Part of a small language model's weights.
Architecture: RMSNorm before each block, rotary positions, no biases in attention or MLP, untied embeddings.
Training: 998M tokens, 7615 steps.
Each number is 500 + 25 x the weight over its row's rms, rounded and kept within 0 to 999. Layers, rows and columns count from 0. Numbers have three digits each. The size before them is the row's rms in percent of the matrix's.

# q: layer 13 attention query, 320x320, rms 0.0634, rows 254-289, columns 128-191
# k: layer 13 attention key, 320x320, rms 0.0641, rows 254-289, columns 128-191
# v: layer 13 attention value, 320x320, rms 0.0652, rows 192-255, columns 128-191
# o: layer 13 attention output (transposed), 320x320, rms 0.11, rows 192-255, columns 128-191
q254 096:476501489520492543523478499492514490534515488464515472496479514525527505570518485472522560503516507486500532477532509536523559513474506513492533501536461472483532511510491460507500463475535495
k254 099:503555477453477527485527469468538449488414518513497471485497507457490508511511521498484520478509493520499502492510507480454527496529471490481533542504494480474515515495561479522472494459463530
q255 100:497475514510523484505530537478511493511531487522482507527499515501506457487556531470489471469487529579497493474475490527507471544529507506501519515494468528485457516527510483469488504456491500
k255 098:488511544526497539488501530508499459517497480465506512472493498454528528492479511488472454505444495444490481503480481531480463512486475525521518497482495447533481523517517464497466552476481511
v192 089:528499512531489488506507517477520542514475471557499547512468450517495460511485512513472453520457522477488501510514494478520492514475479524527527507509549502469506461498524521463513488491481565
o192 087:502513464501523472498480509527456436535515490471540485505525520500512486504516461485541494475510476542497510458529488540482465511488474484485476461516479532506506548493471486528481518514473470
v193 093:507575534426496512486507537503500503513486529542481489472478544541465437526494476508498519517447536464510529466531486519532513521557458503492519509502486489496509519489501488506473542496470495
o193 092:504471467580514496506547438522531529508518477461516515518520494493506515514516498492509445483538495494490472477463487510509488507470510477491504477513516483477487504518534468493510433496541476
v194 092:521478491504525534507468531485536499522483509506482518506473493528488530501516520515506513505487445518523509494469523552496508533505500472496525516506495506508486528497453469460488462499543498
o194 088:470525488515451443513533534526487526543520476474500530521501505472503543531489461499503489462516535475483501513485502456495525474535520567467483488467499508490523476499509515501504547480480523
v195 092:527504493475491480506495557517494489491494503518529507484575518502491507531490521483484498498501482527503473534544490502479530488529498498488460527540507513505455534453467529502481514503515468
o195 086:474486466508491483505459508475457489521564502504489490462491494475500496506508485531525477507512510474486469469543493522464485462484491490480493474457506463464524434495520486520514500515479483
v196 091:505468481505521486534507495464489506530482464482457526502497520445510477537457483539474496469437485516501491460513452528487543502486484523498474514497521485531476502521510537488540459485537533
o196 091:484519485533476455484541501511503477516510506466501470486466463507546550512477518492510494513522480490543467512476515492529451522523477463516500490486506502480518485479500481537500530492498501
v197 091:534536533455524496491423516491515481526468552510515484516531469528469494494494494514497533503525500449465510474493501515472482534529553460507494521507480508482510469479503519477472512516498514
o197 087:467446486537502548478515530508490516477511502491496525466531503499518504523512536443538501472476514521495473538512519515558518445481483518513487513495507495517508553524497477505503451510524496
v198 094:540498480495494456469510488488534437497525471534500519488507509489548478512565497462546539487536544513512472473495518487520534487503509492498466505516506498465475519495467522507479533524476442
o198 091:484497509515487517506468509508516546465484487483495490492481477496496517514463462541513471522491506512465516518483463473495467503523497488523464465531532485525461522459536496542555476500506546
v199 092:497485454468428514485502516498553532523441513486534490500519512508502495480466498512523464493533472504482504501523512502481519492508516494448511512459481534494476474483524532447503540502513483
o199 086:473539527506555445490501513500469521533540466490510530518478510482504520491513510528509490485503491516491490459492495487514503523502443484553519454498515468520481499534495498524457492512516502
v200 091:490515504496512520481476476518475490502493483505495524491477473454520472497539499484507489530482544493483496514484495497486515546488470516438507457510460505538495508497479485501442505468476542
o200 088:560464536497525448486557553492487522458465557469498496509542478500483471494494471519481498478466454483494464466519501517493473518492486520529518544536533485478485533500509501523504492507501506
v201 093:512485497479478500522502485528512503488553532542506541508472489557502486482416514493496535518516519520448481491529471476494505525498501530499472493500469521465527482505513562506481476492476512
o201 089:485487518492497511469523516500493514515493503472464476515544508484495502520570483533519502497498500531524553497496525505512548486547525469498542498468480463509483475526516445499498505489519480
v202 086:494482521487527461472478496502527485504512516499448530526472544488535532515498523526531551532476492559506462453514504470529530498455448509506534512498535510512534559476499501534497491454461475
o202 082:524482511524498523496499521478482510499477523476525495474554461465495460484508456506515467461516481434499539507488458516496465519521480511494428489480510495506531454482498525464492551519538495
v203 089:530516503490490484484517485478485492560482518490552467473499510485489477493504494464468490483519496519504479512501473530515513524505494497526493497503472534519553488524507537455479482520470467
o203 085:505496491529505541505534495485519523470495493510515530538477496545494554509501496539509505516468533478480523496543518510485494480470476501506492524482498509523474494480478481517488491508521527
v204 090:481507498497477515522538474458504484529489501486526522523504466478488496534500516504527538548467521491519495499488502537545527486541484526508491499485469487520531531540506492543466524461491471
o204 088:518511482481533509532477511543483480513458562488527462475462490513497500511478518511506502469518527510472517520495492493480506521492486467481529546568483559482502493460470522512480482524521490
v205 096:493515525484507495525503496497529535479524429499494498466474464518519517500510477519479441523482505511485456518522504491525533493503509479506497508478497472461533493480484506495487541499520443
o205 091:508503496498507531512464519467466460481520526509516496515517497481484527495491494479564505534481508525510504527492544522474471548512484500518482492499530488535470493493493526507506497508496459
v206 100:484511492488470498487512515488463499505496492519501504477488501470510505509462541521505517510556516499501460468508501483553565527482458480468497508470469471526506532499487527500497497490525518
o206 090:477492478518555518525498452487532492491503508490480479488519490513496499556531476513521475489456498504493548488524494514455456480471459511493520489541481510477477517492517518470457478506458533
v207 096:513484499496496527461489543478536491531481499484499467522521508551457516531489500481505498519506503500494482508534495476528529490499501493519510486504507455475489503513544526561519505473466498
o207 092:510503534497552464550526453463481476509531488488521534456484466485503460545479471555524504448492533544538516498507483529485493490514488486489516550513464514506526510499457500477473488501473543
v208 091:517523526510487481525501519548510557481527551459473479516520478483520486482503463494525552469511501555509473470498517546489505459512538509474531488488554518503504520505525483488465491501510473
o208 088:493503494493509526484527513474483478516481440515539531493479517486513506491505529515527461510464467435477505519501508452532539529498491501518525518468454495495499471465484531491531523503543514
v209 094:496543519478490504507484512503479524481515508449483518483510477465493509497480489536548491497479473498475490487442486479486503460472508501481485518466480479507504548529483486500506497514521497
o209 091:527466517481481464556525506495492505503497481497552506516490501502511511514507512519477520505528494526521489490496506540526548522524499535504504454479507537507479464473470487519503521462470467
v210 095:464496484498533490526498494497544510545543512493502509520534486524518481486508470513494497549495477484484495535495482504532523549480523472491499500494492562511497478469490453524489526503473483
o210 087:479512490489452486492474450482475514464466473495495471499489500474492506494513508495524540455531496536514487503525535494483487473532523480492503499526474483480500491549515516528490488498529516
v211 098:502506479476553448541562503498475469492507481484506486471504518516494470472506456498500496505521504500512511519519479487505479517516502517506486491514531505543531509490550536512537474505538511
o211 092:520500527490461495494468503525514532495537522520504526517519490485450519564504512527506536504526467484545527504510517519475493540485500504511536483491536515509426498482511423497495492421493461
v212 096:498486513458475542490449535482487488470487529468492494483525553528460472495478524471551491479519549494496505513509529491449459540521511525510523508495511526481498486502497512512479493496475484
o212 093:479484524536507518477534536513500520538500470519501478497516503508521510533505526550476492515505489523534490462520487505520573441482504486483480469466496487495501522506484494502504521505543482
v213 094:487456482473476522536497458486534500481468492519497515483456506470468504479512501489475507495540477525502473501519497538514511503464546500491499492541527479524446462486534485477531507451464530
o213 091:500535533516519447490514501537487478512516488509478519530444514535506537514490453511547466522502496529511516507507505478467503506527531508507546481440476537533521527519517506518477512511471475
v214 091:492463484523493485504510518537542490484558551540532443478471531542534486472476502493516486486529517520489495501474453453471506537490511483491497493464506503513537571504492487510512482523512458
o214 088:516516501512468471484489447504486494506488482480487539482547515482463520484505511498527513528460468496525515529500506521552490499489491499518508494542491507472471452460479488509472563516547514
v215 091:506529518501494496473508512500476489516476515494500480487500529464543496443533461519544478498517473547506510466478496462488537489525553502483528520466495509491519548492547468517471484539541490
o215 086:500466471515528512521484487488501509519508491516506527497435458515429496507485545510453558530505490530459516531511492513514465541482486498500493528529472481487489452490509532457489498501471517
v216 091:464462548534535472512492488510533490478525487474510499518499489517524474477464520497486497516493519456478528537558530563497507518490494517512504483493523471556505548479504497484493453440458524
o216 087:484526511465489489437500484510509535477508486501550505481551497512504453529513504514536512495478505518510487484505474456494487496523514490488503504474503532448489486529479515514505483509549530
v217 091:503474485513480521503488490512504479478514494478493528457507506539532522521532474513497469493451497547538490498486515536510500515466492496491504512478532484489457510509503510528561490499488498
o217 089:477524485520470452498487523497452486510500482485552503503502494467478423512483510523464513503493464528475553513464501495488461494493551550488522411521472497468527538485497446478487520473503483
v218 092:515508513509465497470531513503495503510538534500472494508456527468490479454523509529489520538484492482512513507491488499514521472476499475514552486500510511484472542491494509492492515454515464
o218 084:519524514499542494510495443500516490528465503494521501530534501513525541498481497494493505476514523514448484495552500458485468493519457502482485507503521428485549503526514512517508455521505505
v219 098:519518509501503496486472477459518518498545504478499501475489509516462518547500486515490450492502504466467527504520535494512534486467493514514513503462523484531460522464518517488525448562490490
o219 093:492453506522502491499544503536488465498476512490513562509500511502521541480533521461510543527479470491542473466468515517494469481519497475503504494507506492495535483477524533485490506503512523
v220 095:470498514491456498504522471463501523523515544505512513539476552477497494478460477501493501468498502503490531537527490492551495497508520497473477465483514481522501504502462496475530502540448498
o220 094:528479479502525487508491527528496478513492514503532508485502457506489517493541531508508522487481493446458472467505499495460504479508538501507547546495488539479529489472493495528489548481524506
v221 093:521507437493525468495463571508505467461493512452515531535494521506518507513490493505553467479525529501529500476538499489497499482494506539486545518483472466475497496455488455473481492463553494
o221 089:499482500510485511484540482511523522542518470514496445468472478505490497541495483515435499500543474490520508508483519478482533456550504501526465451486562479540514511491472509490522493489514540
v222 099:493486463551491525495509520518501520540500558476516528459529508477532511546522511506474499511496511529455521519479469495532481521528498488457511487471486513557514470488539497525481514519535491
o222 094:507491494498522464511478513488513440453464478492484479484438458503462528504464455519532506483518461439526420490535507573501526516503484500562500465486505502498518530450477497489552474485508487
v223 101:487495489524515558530448446484524515573501504505512477541484488528531535475475510486539492536475527490501461512508499490507450519537508525478533477480480509499510525461475517495469487488471491
o223 091:516490519468458497499517534546493493474489516479488503493543504524461458519512482473473514504536483451518515507529498478489545516447532466503485517502502490521516477532522508504496528523516487
v224 095:493501490544504492452443468507521560495551464470491508525510469493502493554509478507490536467512490499468495475504484516486479496517514525486471495541515497459521500506483532502521493480505466
o224 092:529508474508508510535553527510534465474478515544547513488510499503536509480507521530490484523514521478504486508467484505494557488481521516502506478498495519541448512456535491511525533490486518
v225 092:525502523504481499480473462473506491527505493510525516557491512526525488490482476478480503502509494523513483530507539485559537503525516560509524501484469522513474483516498495449494544484505558
o225 088:489471462509509483464504519522453500450479509526481506470488516501456498515525533507452504493477540483467503471465475501482497508482475462540489490498499484493505503490522470522499470561493483
v226 093:485486573501468509454522473524489512506511546500490485459479501505456497499490481492481533532500514511487476476473473522477515470476457464507485477486531524495499490505465449500512546510514517
o226 091:564508450475503479478492498459527477479450450491490518508524509518521521496486558521557483460507492459509518501520558500504475498479548511486533520483460477505484502545513531500494480505509538
v227 090:472483507536506476473465501533487494500475505508517473536499510485491468454514524535511485512499521478491490514456519540531465513513491452514497491478500493517538507511489524471519525512505518
o227 088:511544488464508500479534468508501524500520491473507497490494464494493532532476503448460491469539495474477473516484473496460511493477471547468523519527531499521516498473512516523491507467527522
v228 097:464518452500532510488506490517483527579502523520512491513503517449495494516493495497515454503475513474495472496479496482504480505514502492475497477470505515492464513476457481502543471516523486
o228 093:557496541511464468509493468515484474469526516449466501500503524540517478472538533508504509501539488530491498434510519496533455492483506529554519511525483481525533485491572533462482571496486535
v229 098:500534518501474519517541510511540495538508491497518516540534513533504460488489500523496507470512503497505499512491517475536500500513517533480519482507523545504498526492510495527448494508485496
o229 092:488486491482493481513458499504505526536493509490485517490499489489496519504514497507552509525513511489505472486521525525502523486515457466522484507502492515443461439497476499497529498501543499
v230 095:507467463515492481488519504512544504522484467530485537478520513478482547512464532501473472532501463498529497451487516479544451489504484483528548534509484482504508520498553523536464510472539490
o230 094:503542525476532533515476465541441511501486545499506470499492474472517451492495476517492501484486474496509513540504491504516493533485493494471469461485481530514472484468470514484516496519504502
v231 095:469475496511471485506493497517506492534500531534480497505491499505482500537501499519509506468523519471505498447548540475489501539483472508449466483522475455499500474494515476488484499467506480
o231 090:517508490469519503505457551491448487512461464503472478477563524493501486510538463473465518504537476466483497531512453497518495483488474482508535504517520517502482496522502505502485499525460509
v232 102:512502479504489484529480494477528481497505490490526537467493478485458540428515445474465508532472509509491489466554498530515492479557472528498541481493499482450523521490501487536503502477524532
o232 105:485494497482496517533490506529473497486500490515497526515490462499511489554505534521541487516514476458476504527463492453502492530488527485486478555492522474480468485508542512527477503479465459
v233 094:480484529524533472495465489519500489505486491482513527511552491482506481471485455446515554533496514507520516499499544520525454449481486482532470499513484526473519494484493515486456488470461526
o233 093:526462467482464529475488531510477518443489510424490534485439525482456508503527560527538486494499505468453528512525470485485521476508497492457528504494494488509485548470498523480519493489515471
v234 088:487507521524521487481481490470500488518468463466486518523476497473497507548489530436495446510494483525486462496490473492536509499502494509484491490504497491491469468505498493472538554457506497
o234 086:517532468512496488509492513475474478507548484530508538492511500496506512483514491511517500505482545507518481490493497533479447528425504454469486493502548484530518499482476519504529502549475494
v235 093:487447495491505564443481494504513501476501495506529481530485525513497512476503521502537508517527530518471463478537507447498519500493484500526478433489506474497524550474523484530504485487531493
o235 087:519507512486483439531540486511507454540502514508480497464508468523464497499484480543507464496520480462529480531492504511527508505496464512486504500536480494506490503516488521525508529500514486
v236 094:456500466475469498473514514474520546488498517509506542513478507558515465527533493481515456486465504550533521494511531517473495491501498491462520481492502525513549490506501459529504492486488482
o236 093:511484558502502452483515493487518518513495468510478487499552492466512480452493528571506532479538520494507510483512510502465502483528473487497481503477518506494481532474517494535514575504511477
v237 102:464511481525516492485524520511497561492485488520502485503546506501526508541517496531534526424476527501501452496518522515497502528502459519513502502464490504498502494453551497465488510498505516
o237 097:527480500473489504487459507504512440520513503475476520507442476490507518490492508502480486553534489481493563476530479495527532508494525511536500447542473491505516499532473490498532472505548520
v238 091:505506530458509461468481484520518516507449480480522501513514522510474460519540503496493496533486484525469526486547504498519488480466486554480485485473509552497554501499456483477517499493510511
o238 088:486486451521504506495499528526490455486511526524538494516466477491500537495466493510464504490474494526476471497479509476506457460545497485539498485504480538528460508512509569533491522528460478
v239 092:514520505508572488505508495503498504457511471532498524465473538500479480543454481524506479522522484504424538528522497458512468501473487464477524492470495485491486524460489537504471518515532502
o239 092:492534519470494497499522505529483489524492552481512441518512518505501509491511543479503517507482530544524459521489531536482517513529515513489474528516552558519505500516542507477499498511482515
v240 096:467542515485505470509518521500481490485481504503522518488508422460469528532477472513516552499504482485461551513513491490501478495496530488489504509483533549469477455533496529496521462474488477
o240 091:506467509529501498506475474506497528513516494511535464465535516498517470519480536501516470493471531465534473525504497520506528516476489519475510489485487513535486534497462456487487484523476516
v241 098:537470526479535512511487472553457519471453481483530535496516507475525533502475503518466516544472481531496531485476470469484520534487499472538498513511471533488467534537456518469550538485502493
o241 097:512541496552483494487508477479510480487529481475520488505460502514465471475486491493537475512498516528524511518481513555493526475479519504447504504496485501529527466474563468525485489499456484
v242 097:512516477498464459451486477524480519476481508482514519480508479484548493534470441528544527531492471500521493491474489504491432502521489497503468550504441515527517504516502500512497526534526517
o242 093:490490511490475522515496470514513483506467512470536477517509493471508501474518487485493480477493502498487531509487502536503526465496507510506529457520554495503515513467503483482512511478516501
v243 094:478539463463489498500469510534477553509575538510530532515535513520486476480547573510449495527491482483463501535503513515495520487524462505522485523504509501493479514510464483525487507535474505
o243 089:515469510467496512486556514484520470485525484501536528467490463477507482532481450501531464467503493468558494478512517531503479522462531469503490462483504532480522478476491483471465474498475525
v244 095:481467496495505504491460534465506492480490489487480473488497483476545466524562518459445472465520530477537491540454450489479488516503497489535499527572497493462473521477515471478479545529535481
o244 093:472548474508511520484466532486515479518474509489464524489502513542495513482492506524492480464494492507455475505497484485495560515459507540464476496484522499508535503458474524505526459481488519
v245 095:491509473534525491534480448496489498465439482501502501448526514537520463469481473499497483512519494480512477577488496499517466513451524475446476474504480485502526513507485508504479449533533459
o245 095:480465556464518479443505496542503462465518519471466500526482494508493472490510501491512466524517521522496524466469527512474529479490442501480577518514473493495518516519488526462526497514472549
v246 091:494434489516555520497481490473515510464494526542476516486507489451539461481502517503486546517500468498489450507492487550484501454538500419514518510527493518507510508497483487511517471515508512
o246 084:547574496491442476513473463460505496483516477467543450489504510540459571523505505509516466491493504487485543476509485459533504553520497557483491506476517522504510525476505528521479513511516487
v247 092:519522427483543490485524470479542512507455495464469508493499480518498514534458510486455504505526519505475505507507477530484484541476548495494492494505458507459527468524445490484518483529489499
o247 091:482488498486484541477475506489445472485490493538502522503501502496487475484527487544515482509498443536517516526481513482499508474475487500496467496476528502518533503487521503511475521452505528
v248 095:505493507517489457509515487501488486491489521470509510476497470480503496485494482510475458493560469442527534513510461531533490488515491509498476486518493524502476526505504468518486516494474512
o248 087:493565466533488497517556508476493506500522522519491487535465531504494515503506469464503525492494511537485459510469516487479473536481472472506517565490470552474505470509511548467520478506510477
v249 101:488439487532477505479474485540489494505492502453495524492504483479526507447457493473508526499465520536555509490528501548451488519498526455496548537527491531488486503475529500467467530499506466
o249 098:528550451508479500523439502473513536547466467509477462481534520522460481516524490477504523469517477482492545513483488472500513474527485516502504508473474482500491509500476494537518503466545507
v250 093:483482538477470493476450512501468470539485466494485512502469491512514452513455460512502522480515525496500502508452507509495481534447529510475464510533491500536496540479540463533505491546504480
o250 089:541529511515503473492551470480489536494495474482559491488479479479508523473465519493509492518466472524463471495508499502456482464542501506501528495486502485468503466532471480476510511473476552
v251 097:480481492506505492510467506511517497503442506517504497505473524510522500533457518492528509509529528525514482480516524477498540511438574484516489459473495524495527496499542486480531526529499547
o251 095:529505542469517536508499521448477472498516468502470459500494512509460485464496514510468490515486506486492521516483524530492470517523468528483513520521486492496503527490505534491468472513503504
v252 094:519527503505492482516465495500462497532493475483510527522471506477520479492487469513467486492494479523530515533489492510468509496495488495520529530507486542525516487493455535558487506485528503
o252 089:489512518474505521508512505540514507509495545428476460495520549528536493485511555502538520448507536512480498481480515493511481474523494494509565481498511476552500479520507475476503473506479516
v253 097:491523459530510478530476471486530484505495488479542526490444534536445500534499488419444500474512511527487538503476500488456514525487519488472484500536526471449497514475524469479530475445518523
o253 092:500476543503451484482480530530454514505494539515485491555490482490517502493480506509494496516492506491483485473483528485511532484502505495485560519522528509554508484549525511493498498535516454
v254 088:530501519492472528558508515552485487480484516489483509513515480434490480487500474512501449485511507524488496485516471537512485508494517488478525491509462531505494500476474489472513508458478533
o254 083:522507443502486494510560459476521500481531517473498493528509511502522439501495526513527552492497505469487502520529494488510551480504489500531513491492534492480510490486541495487509527488514522
v255 093:506523526490472497510487484471522512465451506540520495579476518523545469519513487537480524492535528482503559523492565467475502532476479519509536513499483501506505510460507501503520501538524539
o255 089:484491490499536461442507528501487521513518480465511524476477453494485507467483538507477490507501465535469480464481458522550472487524507517492509491509512469511497499513542487494459500510463430
q256 044:470494488492499492530518517507514494477500497470529553460530499486474511519496521475510509495517474553547480483502479457537461484505495437489555504497499501498446499501515469482509484515529520
k256 047:558496468502502516488506491499507521548462447509477447488485504558485499468467505525515537532517501472481521467515515521445528546519509540498480492498538522542529482529499506477481515481486469
q257 050:510520479540472536525511491518534481478478480464482501499467509530497488486547482486526533536486469499523504523518501501482505484489500505457486505472519514555518472514553530481479479516456511
k257 049:542523541456494480503495510498463505496554511534488522481521477496473498491490512496504499480506511496490511483471497505474515513502487502531498487493481495507492501511489518489505540505515481
q258 051:516493505466508488485537509524476487443455480469531514538470535499482516500507502560501494504533493514468528502468529482508516464505459503532506574473485480521475463538501552515492539514468538
k258 050:501479469515533509514525500489524519498505532506493521473542487514527508541547523482508488511473486501497504507512502471487539530507546507459505488478475546515495525483466506482493438508503468
q259 059:459521525506526480468477494523499498471511534541466465500480500514475526504514500501507503518482446500503530501497519507536492505477480476430514528471516501561435497546510498528505568458433501
k259 058:506470498488503531525507508513531522537478519491518495501450492500499487503588519460504443526521524487520491483528486479496512507499490504493517511499509500433524489449492522480488472474524482
q260 057:494516573490505461481538516517487516450479462470529493520495536492508472517528528520495512524504505542488494522489503522495500475477501491519501547475476537499483537525516572509471509499474496
k260 059:487467483496545511478535500491522481524487520516467523465541500495543513512507472530545494503459515492525538532490530521496529508541511462471517474492498461546521473511493451466552474482480469
q261 060:483546491491497499506497467571466541485505573505506503485457523515458520501529470518465496553495449545494519533476499519498507501500470522473485535495499524542487494506530531501523541491448504
k261 061:489472466501501535474500514477500500508488466522506532485534495484476463522460510507479550489471503480521498498468561509495513526513528430486485476461487501531523500535495518499441480543523470
q262 062:519482484505494478514468509467485472499507503501533483525526484489548460488515530483523506466477507496495472455529534490526506455497512513497491494484503488491501499547518533448466496511501496
k262 061:459520500453502501505491498489543517528481540490528515478481488507499517494481496477499493504508524457505505485478497486504474503456491526521486483518524498471507461435467491526533521479512547
q263 069:484513498500515492493481484463463456491438467474541490530500466520527486503483449531490473471512492516484495459520482465483463552512519518541501460508485566484537524485505506499527460501493449
k263 069:514465478505538500529526477523521482501490502510500482482478493507523515480510552433509512502519544473490488491500527491459563442466497465529513552530464461484500496547507492479518526486486521
q264 065:489523518489515533508513487518500506457455467479540510518512513453522510542486504525470522505524539444460466522483503501459538483494505479556504554519466538503522519462518483506511499526503476
k264 075:544553489524524522542482520485540495464502491450502471535454499494490539437485467483486523527497512520546539478528471512521437541474441556482471487542508531481503524485505548529571500493519526
q265 070:486514492464490552546485474532496548491491504476488500488500526518493585536471499457459500541527498432499537542530490545497500511503493468498482528509490487489505542503483484524550490478460507
k265 075:495486507529453493478492514545448515479518516543477473514549512516499515559542486521520446493534473520457501535448506477488536476497534472487477518464484515482535484538498457516445488485487451
q266 093:483489549526565490462472509494525501529504507493479513491502490482485448467519507527525476482530481539500518454538485471524474464508493507485498463505432494507487460541461537491496514468504491
k266 091:534477476493538504496505481485493431507493487518517442513467502460511505458502453463493537518453546534497533485503489510462490474481457576477482528554462488453478494448516467496504509498498518
q267 108:511583465515491481503513489493474496508482504529515509507491469501525547488525529506482489521483488491495497495492532510514528500478466464489486503484497508483454525494487516513523525523535538
k267 095:490470512503516460504498502549501484532504482532514494495486446501458465484481502525524442553515474516461533464500499476464539506490470486502523493489492466535479527505502518485508509514486457
q268 116:519495475459454517515487484491492484484514496461470472509468501558551497501448453494484457507496481462531531535484501504525516509497528497514506523500510549510508486475498516514502485457509482
k268 119:476474512488509456480498479569472501472525518456494514495482468459493457477524510540485513494510516526543555502506514511514500504483504471494504550495540495534487472516565515508475471478543489
q269 128:470447497523493495460510498478484497511474475551519511541481504543479475487520506538493528523455525519527484511537543486478495531501497466498488493476497545507472516477464494510508526475506470
k269 136:478517511521506522477513519527487464488512490511515471504466467471519524453519525515495524519490555521536491506516509550507532501493527540467488504456466499563499542465479527468522506469427506
q270 137:516499482497543503498486475483485533509571509503495501504512484527493479527523477495499496511518510532461521517529501530510516480514469517514513495530458505502505477491498469491499497531498522
k270 132:510482466527548524474512479525466515507537471463500502521456463514503464520508489484487533502524502533484498498460487537524484443481459498565484498506514475480508495524483493458481489528502504
q271 142:466471537488499490504534501537509484453565512504501511509510526481463529521463472481497430512528481526516501498539512464467507475508472487476501506499529495519502542487490514500496491504486494
k271 130:506537491545536527473506534492492509518522526535502507502522545512495525507474464486443495485460468517495473496526489496462567486454497508481537515579517492511494513485495483479519472499537528
q272 142:501498515551495498476515499530473524511493485523510523467473496520461474500528496516495511471522559520508483496496516504498489504455497528510537486498516469522532498561499467522516488462538533
k272 139:457492471509526504451487562507526537526503528521491519472518483484513461484530441492492502452504497476494546489497516493508521485471534527510502472494523468511528483482549526536529494494504501
q273 141:527454519462504457495508516510503515464501466509518538505435484502476489531508487480547470512473517477477503478499463497475500508447472498455531467477487471491504487468524495509483517503524507
k273 140:532457496473489521509526467499490509468512478477497495543454482493504500510505502474516473522487473459484544447472503469506529480484511470501519470482457479518505536448481521487499496508545472
q274 144:490490531507481514507468519499508495476497471523504459500503462441494483492470470498468539468487531491465434543521476479484494529527492603505507461492523531493520511489513496498486503504484498
k274 139:468484527511498492507476503537477486505508507513500513477496493460419525509508473502483532503494497506460525484529494477522508545530514536490515505496526488479532490484473508482528524510510505
q275 140:520434522506495478507484501453468540501512483538522523456484479532489481500519539511501516537495499493480481534467533502496521474490541484459431473535458508525483560498510515492493525525513504
k275 132:532492470502526495492487541502488520461516544528501466493498506503553495483518510490454488511491529511494499526498513500513483467505507493474464479495536464520501504517449496480514508488533491
q276 145:467483500497496567538479485497532514488456492522535467515511488495495515510501484567490500515474501520483527555481504493524525514504534528521467481499481536558480460532509502486509520481470523
k276 143:512493489474482530518474513504515501485539494513569515474558513488461510503541534451475513507489510471498491527492477547547518453536535524508504487486469464548467478509508477447503522474495525
q277 137:523468512483453506523462494501527527549494487494443483480519466493456484510497483539513497478460513517507492472504516482537444475506522507543540568522461470535533473502517492473517515500523514
k277 136:497487527506486553518490508486497516566513485528498512500517476507471500506480479513486505554510495524514497512470543492488513488508507477542548492542502488540495463517507502520521513517515492
q278 141:523493481517537469464512485531488483522481477558513515536463481479528493484495494528472476490533506518492480480512544532499482510500481484515477474486449508513519476537540451481476480496476522
k278 138:493476483514495496499523504552480496507479527461519537513490514464507501484530526505507489513543497491495487475506528544505474510511464487482551458488504491508497500550526506525482496518472507
q279 146:522506478523473495515515527515480481500532523488473535473486445510488470518481518497478506485484485440520495543496524493493496493484480474507485488508478468504541522486506460534468493477475537
k279 142:510497502511514527446452474483493457460488492488486506478456519507443494500491486491482491509485495505512472515519516497517500469491473507519470489510497524497520511492496501499506503507525557
q280 135:535528517557505468484494509511452500468540517488488514495486546534506510526514487537540505520505481505494475522461536493498504537478495464502505529486504490515477491518536507517484512482483503
k280 134:532515540508502481494480479459478474500518507515483489469504519517484494499515473527514540485483524460513484514523512486508510493490477441503545558509488512453518479481495479514514533470504512
q281 140:517509500504550499488527528475514499537504501521471517488461535510504449466482452489492519508447492508460529503481449514460507523504497481483487511513489474527516519512495522497481491504539487
k281 138:516521462476545472479481528487493522500502475493504531475510507476490452460469517497462472501544498552488497488509474489516482532512478476495503514520513516553481523474490504486491476504496534
q282 136:513511500530522498466468519498508515500505466504502472464522498507507499459475487503560478522526512516469495479497532499503474530518486518478546485495494487487464501504490474498512533443522515
k282 132:511503546493508496486497476464524512523505479510498428473492467492541514481498467484492527471529512461483495518542464506496451514524474513488463476486552532514484524495471480490519498480516503
q283 144:508506516539477509527516470560461476491496457529476493479441513505509463541508477488441520484512521514477489472477513498497507504500492484513466512475524522507505493531577533492493479496541524
k283 139:454501483479503478474502474522524504504510505494493512486484503485491491510479499490505435543471480496430543512517519529495510488565469489495512477533545486506514541531538495535552484522470553
q284 148:459510425519466470458454503492513502473510449484484531500489490487492479493495492479511489496512522499513515493473512572499513465495528469498510507521535517483452546520466500511477480563469502
k284 137:472477484502488488469518481477492492501533462506442520504525488461538503487517504490461487522547480494483517526540509554503505511495504539439506457556521490504489504480500489509480478513544499
q285 142:468485470476518514519526503525560548533558499500482556505528510471505499493468508469503522548513509560510490526519511517529501521552541498493507463510513518473527468553538512517493524481505476
k285 135:465479535468495470507506513513531507509458526484512542515503556497494504532495499451506542553479498497517464464492507499526464480508577503514514494544501518525515485532534525510462502477457500
q286 139:514522501506518519498474513512528558497463436516444488517550536527478461579501524521522502496512490487538486526495501488494516561505494516475481515484503493487505501523530494449514519509485465
k286 135:547525471513477527513495459521506529508480448509499481550524478492455480487435500489515507481516465510494464498514538497477482525496429509481459490476502501465521449483492507496526501529483437
q287 140:548552454500494512496477496487524511502511527532493538465506508491471542485478480520502494479518480528500504510487489487492469462476508520514459477530493459499518504468489511527528539524503528
k287 136:518490497509467525534524456474477508482510517452508484490557492498486477550512491514506534524505520520504496472488472498532482472541498514490500503505507464499506491479529517519524486544509463
q288 051:545504492502477495528534505508502543496556528515503539487473518487467478456522523481503518516491543529492468459555509484530471484481465491518489486486540518452516491485521435532532490516457486
k288 047:465567479507464484456510516454488498516462484510503471503522511503496505512485443528465506490509464499511489509500510517540493522545516504541520511490512490542523487493519465511502501496544541
q289 047:560526510547482479525477475523493472544480476495506526519467478536496504478513520508513548516466474477489526486477511481507462499507489514527518499470488525512526448541519490484507473492529506
k289 050:512528499435516519488546521491492529528552534565505487537496484484489540516474488482490504460529495505529466513524494456476567500503494486498478511517445498534453545481459480485524506533441490